python train.py --n_layer=14 --d_model=160 --n_head=5 --n_kv_head=5 --head_dim=32 --d_mlp=640 --vocab_size=4064 --activation="tanh_gelu" --norm="layernorm" --norm_place="pre" --norm_eps=1e-05 --positions="learned+rope" --rope_base=10000.0 --rope_fraction=1.0 --qk_norm=false --attn_scale=0.177 --bias="all" --tie_embeddings=true --parallel_block=false --extras=["capped logits"] --init="normal" --init_std_qkv=0.0395 --init_std_o=0.00745 --init_std_up=0.0395 --init_std_down=0.00745 --optimizer="adamw" --lr=0.00219 --beta1=0.9 --beta2=0.99 --weight_decay=0.065 --lr_head=0.0121 --grad_clip=1.0 --warmup_steps=315 --schedule="wsd" --decay_fraction=0.901 --decay_shape="linear" --final_lr_fraction=0.0 --batch_tokens=16384 --seq_len=512 --doc_mask=false --train_tokens=127300000 --steps=7770 --dataset="wikipedia_en"
Each number is 128 + 24 x the weight over its row's rms, rounded and kept within 0 to 255. Layers, rows and columns count from 0. Numbers have three digits each. The size before them is the row's rms in percent of the matrix's.

# layer 5 attention key, 160x160, rms 0.0941, rows 81-159, columns 80-159
049:113072087103104114136171107114096114108102091123131147157148120125068131088109140158152123148110097137119142174143164099113138101125124101102094128125099152145120150120136150142130135105108081133121122147086141109129158081152132130150143135
056:161154158066167171147104106081147132127125144091142133146128152104101138135168094148116114120149149108097147093115129092122119122157110114122153162082108152156140162116109112103169121135114133180147099122099141131122114126096107103154135158
063:104107102160117139134135102131113139149118132131125140168113140128130109121143096151103127133142124169106083142209154109083112118112093155138144127131158107157106090138150128132044098126147127162162124171100160121097157137120120175126122144
074:094125135136102133149124081141111128096143146161156159142066143119135143097137094145137123119138139134118090125157195092123175158094119126153138116134087121094148124165159114157140127097175114136107110133094143153140113129130102134142152110
082:116147118137103136099130151152132158157147179119132147141172119137127147114133149144113139136123143122137114118116153116140123145133108172108136081127119137116140145126115120148155115149082124081169122136156111151114107169112208113132105105
082:130111150097122135158122176114111144155139169107157101135162137117148132120119131115133119099102157121136097110125130156120101154150168108143076096118170080124144141120110119117168123143086120103160119135145109146140135129117134092161158119
099:115147140117134113126135093166105092137137097144118140134120099118115098120141135113142116155162112179119139135115129116099159091120113080158117175132163113134117128186134121132127150092117182165149110092116132119112113112107093112118128120
091:170098130155127122121082150133122154139132144116100079124144094127112145148136134094125123112118138140133089141113119161173133133119114147129129127137122150121138120152079136175115092126113095095126169146155111140105124134129161092186123125
109:105092129123098092104098127141110114128133102127131129118122137132093121162118132120120099156158098191109142115159150127083147101129115105131113173111135103115127140142134114160130135129104167159127116108113146116161123096120137145098114128
149:179151129114120088114156141115149123097128138160163097135074142128149141145135121111127104094107118100139151125109116119149134106128163177121103148132125100134122117162156136159149168109121136157153100129112116136118122122106119118105136112
154:078104112140092133157131165137153134166124138108116119128119114127089113128092118161141093122127133138092132101197133119089103187145130151102120162100156094097109096067154151147129148157136116149152149132114163117126108135132107136115106113
152:121190082109115147099137121124096147144155091140150122132124159126120126112122115180135155106165177124130132125134128121136127149111135088126137121118102085103113167132082101113155177164128153089066154147159114112127119136112151138096125123
150:112130144152122118113139103119119113154142143112153138129118127132174107162105144085134101124154146153217122107159137117153122059112155111139134127149101137145153130143126074150177106142129157122161145131123179145151089105095131138145133106
152:103116137122113122101133130086140140110121077150110153169082108146129161148136101130107102141177062195094155128143132124078125119162073149082122130142156094131094105157142125103136127125145138154105097170143143119106113136133130131142141125
140:136163103099113138139091165121122121137114152140139120108143145100119150176117140143173138123139125119142128134117127111107123150187118073110121114104137094141132109154098142119152120147131157160075125140126062098166132135123128156151124166
080:115107085150060121089110144117170146123119139147158118113130140156148145112092120098146156132119157098155146136125120133140149148141100116099099107114115152123148139135105159141178157111137106105122157135159131140117130126118149072100132152
079:169102110142108139100103119083130129113126156133158149090150093115175156168109119080143097100160151168162152124116134109171146103131135133086121139151144153132143130144117143137117096083120107134163123128156118060150144144120076145134149178
074:110149126111131111163147104132133144112144103122116120147082157132091116106152103156085111138163115092075136127160106140106157106143113111151149129117095122138152132093144151104152127148149131132109103134097106208160114114124121148151129070
077:107161148122117104191110112135136170137134156117112146136116119106119120165114109180076132113091125133104084140140113149160136165104136110122151100096126129172154140132091203140138101102159158098102166076115113164112147073158102123129115126
066:150087120131115163093093121100144123091116128137162141079153109124147121138143107114179095122108110155158149135130144134138102164115138135120095151173146133112107136157127132166129147086123114164160145136117119082112121173109123130138159146
085:117159118113120081136138143149132136085159140124117119138103139132123128127112111142101129139150104075109167131158128149132125109126117108171132104126120128102156146094117146126160137142176129121118147158080116139148121111101128125152126106
061:127112134127097123119099122105115085142098180119121145130145089146120146157103172152095144114128158167127143193131127088127144158102134097113091141143178122086097095172112128133141112068103117162131098117167119130115091114137126165100153138
069:097136100135142149185123145103150155129128145156129120200136107109108094129117080131137132113122125091106095132107151123157105135075162138134120121097149141166120169118140132157113159063099120117133091158158113117137148117107124154153142121
081:155121157136122153128148113111121105119094100127159117108160105140142139145153132172176094165110139113139147124078112132104114100137146125105121167134140128118117123110111112152145132115052132157143113131104151078094140152149124103143161168
179:137106134157135141080108115109113090129094111146129139102142110120162157155140145104152112124098124168189138120128142102145123117123139167098093146151147147129120102178129108144108104101090091159141121156141132059108122141137107134130127182
066:158152134151121133135077097107117139158132191145126136126129136149097131140112110131107132163084133116140109115156128146097143166130082139142122156167155145141153128106115111143151170140151155121156143146106140125130136150078121154092126110
074:129115136122120139138097082132127132139105127130161096093134149132153125117169128103154105121113117151158136121099141150109163105095142124161157145139117192122126143164131091125090089103157165137158124152139132062114172145059117108142163178
070:160099093116148154103122136131167117141150085170148131092133102165112070108124131120109129147107139122167111174139123107126096171122170150093149118091126128117144113087103091143106154114122141122153127098129108183112128129143159137123142119
083:163133124183138125178093062091112119132106136153144121102143138131131122139141154086133137107094094144106158123129135119136091149100127114130145132135150153117147154112146155120131108110184142169120102166126108115117118125087108108101135143
071:133162130171134116165090122085108116135129137147149118180148166119091118157075108123139113099111100134094148128136133120131112133123156118083165156128176130140131132138157096131130138138095126145091136165107134118103124125112114144129139117
073:129138105109142129127170140128157153129146124152137103139100132145121106091096124129105151142114105110115095156122120112132165156119133129116140135122131146160154120092128107136135138151161134117125125073125092216116118123137135109108143076
096:157107131140132151102100116096124109138103108142135143111154108130177139133121127079154114104124132172152133119124144121138105119103141164112116132144133134121093144162100104145097105092106109146144155141157136029122112163124113128121129185
069:173120135141091142124133143139128128148148124123119151148148133111139117136125156125127102135114136175174116138110149091121095142097114131105125133170155112151068134183117146168112115149081119153104104122144113078082126183156141120119146111
075:135110078116126144118132092108100142112158169170140129103130133182161105142093106072123144101140166095148130128134121101142151161162131130082093127132116135123139114111079116108150129123112157142105131139146126166125112135137156143091134129
068:104157136148144072132142130133115176125142091098081140153101115122095128118141093134114147129148129092088110110144103155122089120137134134139120151126119105143122173085154141087133126187145133127141132150137126149150128106113156155141102145
063:129088127104093134135138149123163109132080117117164149133149118158131147147108142099174106129101165164140086125112143110146116175102126117109126108139138105121087123140071130123115127109088094114126124099162133056076125133108138102112122148
056:126127108141146131163106128196117115141142168114125095152122149144117155149129130123100141152168114079107144149125107109085123102152113099161163135158114133095100100076105114109127128151100119146112110122101139200129119067153101107108112088
078:112098122117122136081110129101126117136101147127154127098146124114157136153111154133153141118099123180167122140097143121163125129120124156093090114150155140112094124192106119137102121089105093147142133159163151078113128176146113113128131176
073:147124122133118162100093097159157164123136102106126143129114124128104163108107116133106113147135131155129132140118146163106152100125092116160161095151132091059150160132135089090090159131121131138150144147157150147156119149121115151107108093
058:130143128120129152141121153148151137134127151159164148110141166123142109127157152121175118122114132106149152117113128124112118138121144127108162127093113102113146123134153109125123153096114157102133127091102084124129134162132106090153150101
039:116122098091110140142142150115143136123140165130133116145128170143122083120157104170147157109169154099122115148079102120097149124184092132114122096119106152141144107094151093135176163119123094147130141152168135097100130154139156152125128127
067:171133104127089150136151126114157149151118138140126157098153137136138114096112156123128103137128132134148089118134130125143135112113136189117061131093142113137127129138075114149110179150112114064120133139103149153125115133061130176138132134
075:124131112107176141175148121172091130148173154130111070134118176107105124137145155136129149129098125129124127146142112128114141135156129105150148119123119119135149150097146101126164118174142094118095136127085088137124149145145157088115119074
069:128112114113146111105102133119164126161115132142120121158141138152137118152136116036178088097078149113153153082145116124131099113123157125108123095159150138127068148155117094144118078117123159128155180144193137087117091136127143144119112127
069:118125075139100100151147131127152154122131125156123156137134173140097095108122089106127167133096117171054118097115161149148122130117112139120149117128179086136128150093161140105143123141152163115115127133145137126124135140121136124117135120
075:128163162146141088148125131107070145152150178108102150098101131130112124104102104144140189153144118140129142117137094117087181117122109129148113117128148137106147113132152193155155140131164162118111096142142125094125141138087118121147124164
078:056122127124129161121119135188127152130129139114133120130112119091161139123101102153109144123170066112125126123115156151124145117116119132090075133137126168136140125085195105122088113119145097118158164125115144105155135110187084124146120164
085:081123124121096100143134136113154122096112117143144113119132129147146109148114099131120148140133097076081142143134060122082123150198090144142179159133096149147136091093140117145079164131175113139121143126126096150127119136120113156162148116
084:151140123120127150138101137154087142142142143120094107144116115109087100107143123142153152131120077099103103125149168200160142117133126162114081102150155134089078164119132103118136101133123151110156130151123144116145145129090155111142141143
079:135127094149127106117120111129147141170136178132112151111141120141153173124101124127065092104155147147115132131131126081119119119107154138133167123140126117171181085115118166130169132123146118126129113120114098162152113109156111113138119096
093:133162174126179104127144111118113135121153134137120131132107147154127146132124157157068130145102141122074171150134102167103147107122144107173146085146148131135102116099117157099157127151181150115119143103108107129135129102154110112104118064
091:118132141136153115123107136122147142141178178135145127153149116130120129108106140157098093126157102157070150121127108165160135091145133115145096123170146139134133140165161138099140061153149167137161135180112124126160152097093120100116106145
069:114095131137132115129134143143137117098083128131147137115143117112138126153156117069198134116133123160182145096139161120143095122151116115104134167100118121111108167144109100115117145121084105158149100118180135079110117170133136173160148154
070:148149126107142139165141112161127131141160144165143117150095084140152143114082123135043105142147118100087121162140111114109135122121118100127133090150155146132154098135120168071144117129123139090143112080101110165183153106141164130090108138
100:124157165129139121101094130121114142132191159145132124141118151099145141142106118151142147150093144125120164152175122150117149108133128104126069096137087144135117136077110134102077136157134114072132093102130152128150144118096129113103156090
106:115092095121096111097100136123111138096090101106121140121146144132131112137133114108189138133106120123159120124114122142153104148117127202134121130114094149122110166148153119172100143102112130133119124150127138097098106172103136135153149136
118:118103145118120125103127127095116110121144131118135148099139136097164110089155099143181118107113134137150107122123134159126096111158172147149124126117109122125158114177123123102070150184147124123141145163141169104109107144111154121131078143
070:108143132124111116071160117082164092104124103147120135130134146127121141109122099142133127132161099133167182161117112132134152104132132149156119089118084120119103134168149107127068102089100143079114111175108125140123170136126153100136202140
092:097135092149089123136159101170090116114149138068119120104158134121116126101117148138091136154090123125145120157109121135137136100116131163144113092140132129135117112160138118115124101111148146151147154132124148146139121124130142142109141110
096:105121161126124158120094101136125132128146110141128142163113149146130114155142141156143118165088153135132083160097122163161146131142125142131094093109099136101100123100105134172129173122116129109098133098115100105114120104141093111111159138
095:124152143149112142120102140126126116158100171171116140130087156124128107125181112148132156111137105110149125130113124134144144131123122115123127140128165098124147129121126109145125161092083190117113122159141157124131115117070121101150101148
089:095156107154146157093096164124102113150157126104139122159149097094127156131140133175132153130134130105095087138107166139103118116117095158083103145164104128135158149110148111066180119130100105155163098133123089132147149113134140136128116123
094:160156117112130131154078126089101116175148133150124136163116131121162157138127135115124107119162162115125106116177157131146103117091139141148183107150132105110163152121153124105164187101114120127128116121113140118143156111108129127165135128
095:103114118141124108120135137111139105142113112128114118105110120111113132132151080110172143096123102118147113108139132117127130133141122171117122144113136152144137159143137101148079132134126097162134127166145174098133138158120164151156100150
089:131176157119192120141099086140118136125153106137134111123129139154103098118118160146072125151111132153119145154122119176116132120109138107175140085148134091125103115109120153117158118145138153098136118110098140116151147059150146093101147121
083:130091102127096095098132150111131128113133123154158148101148111095147137120136116126172173103102134126155113111156152083122119138125135125103139151093129138148146114141134106118068122162133112111103133148165145109121128182129147148120080127
065:118127114105110106120143153152126136110164103125114111121144134105114145138122143118093103143129128135126126130095102104093171087129090131124146101122101167173118084100139130118127147186162136126146131108080107172096134095134128137129162079
067:108176124104111116153132111120143145148139125137104128156099124133130110136098154151064113157132154147085117169104117139120135122118132116149135073146116107135137108139100183122139148153158160133126117097111130149122171078110116144099121124
097:109107125145157093143106163105137116144142191112120099144122129121141109101107137143091144133129117150087102152126139121165127130152163108128117118161197123112149077133121128135163096146144143127126172115109108143149154139119127131118042111
101:128088090131083115108086105116073094094131106169134112140159156120126128143113126139152142140128137118142169169144099126158116141144118174104133083122118154115126134128124127169089161096110123123139101101152134111100150172087116118129130136
086:117170135161129134122150130102160087104103168159104113090129126129136137114134161132110098148122131121140115135099149107157120120124174120135133130164142147154120088122144169085137121149150143142118087151106139136151127130101116138136125084
062:121130088152152154134132130106139109116110112115128144144156144117091115168154128135189187137091156126161095124146144136144107160146099138101094156134137109093144179139123063156145171119112111136124150131157147075095106154110100160117121137
070:138168124160170100165121153083131122122103161125158141105121146153129156143158135125139132108116174123142145148114153074100098131133106120133118179097173107130154140170102118134159113108126131182115140117136150101090104144096137126132138165
118:139119157134115140106111096109138110141099075138122129083150128116128090163151112130177107119109134133165140115109128157146116122142172168125122151143120117126120135201116132140082151129084097162149120146153145086064140142117135156148138166
098:148112162111119145089140105145178106130119059136153123136139104135141135145124130164144089140140120144117131109136105166135153112140119140153139129127059173153107111125159111167096143152132097083121078133119152125140168143212100105166150136
102:167128098127116134129102142157154172107168095114164133120124127142101155138131130130136148144088135109119163122148105151095107104137117118153144092135033136137111137113155138117105126136140102082107083130117162121123141142151131082118171123
102:166126097126102132147107109112114137100146142140127110110161151110107162133131155164130135149130136088103143130165138128130106097137117123139157123126124136141154185088154168135127142138159141119107098101136129140113130140081124086146121129
094:171090094139102160134122109147147134157170102112129122078154089102147141144092144129121105121131135138139143090179112145169142075155131131117092108138123161164133119135122140169172132149150145081099141151126116141145114136163082108154093163
086:152142150111103127117102113146151150169141130146158132086116110120131157151106112130135079151101105126135185108100107154134145106122126129143108116123099115124141104133132150178144145164157093073106138148113113120155108123142086100113132149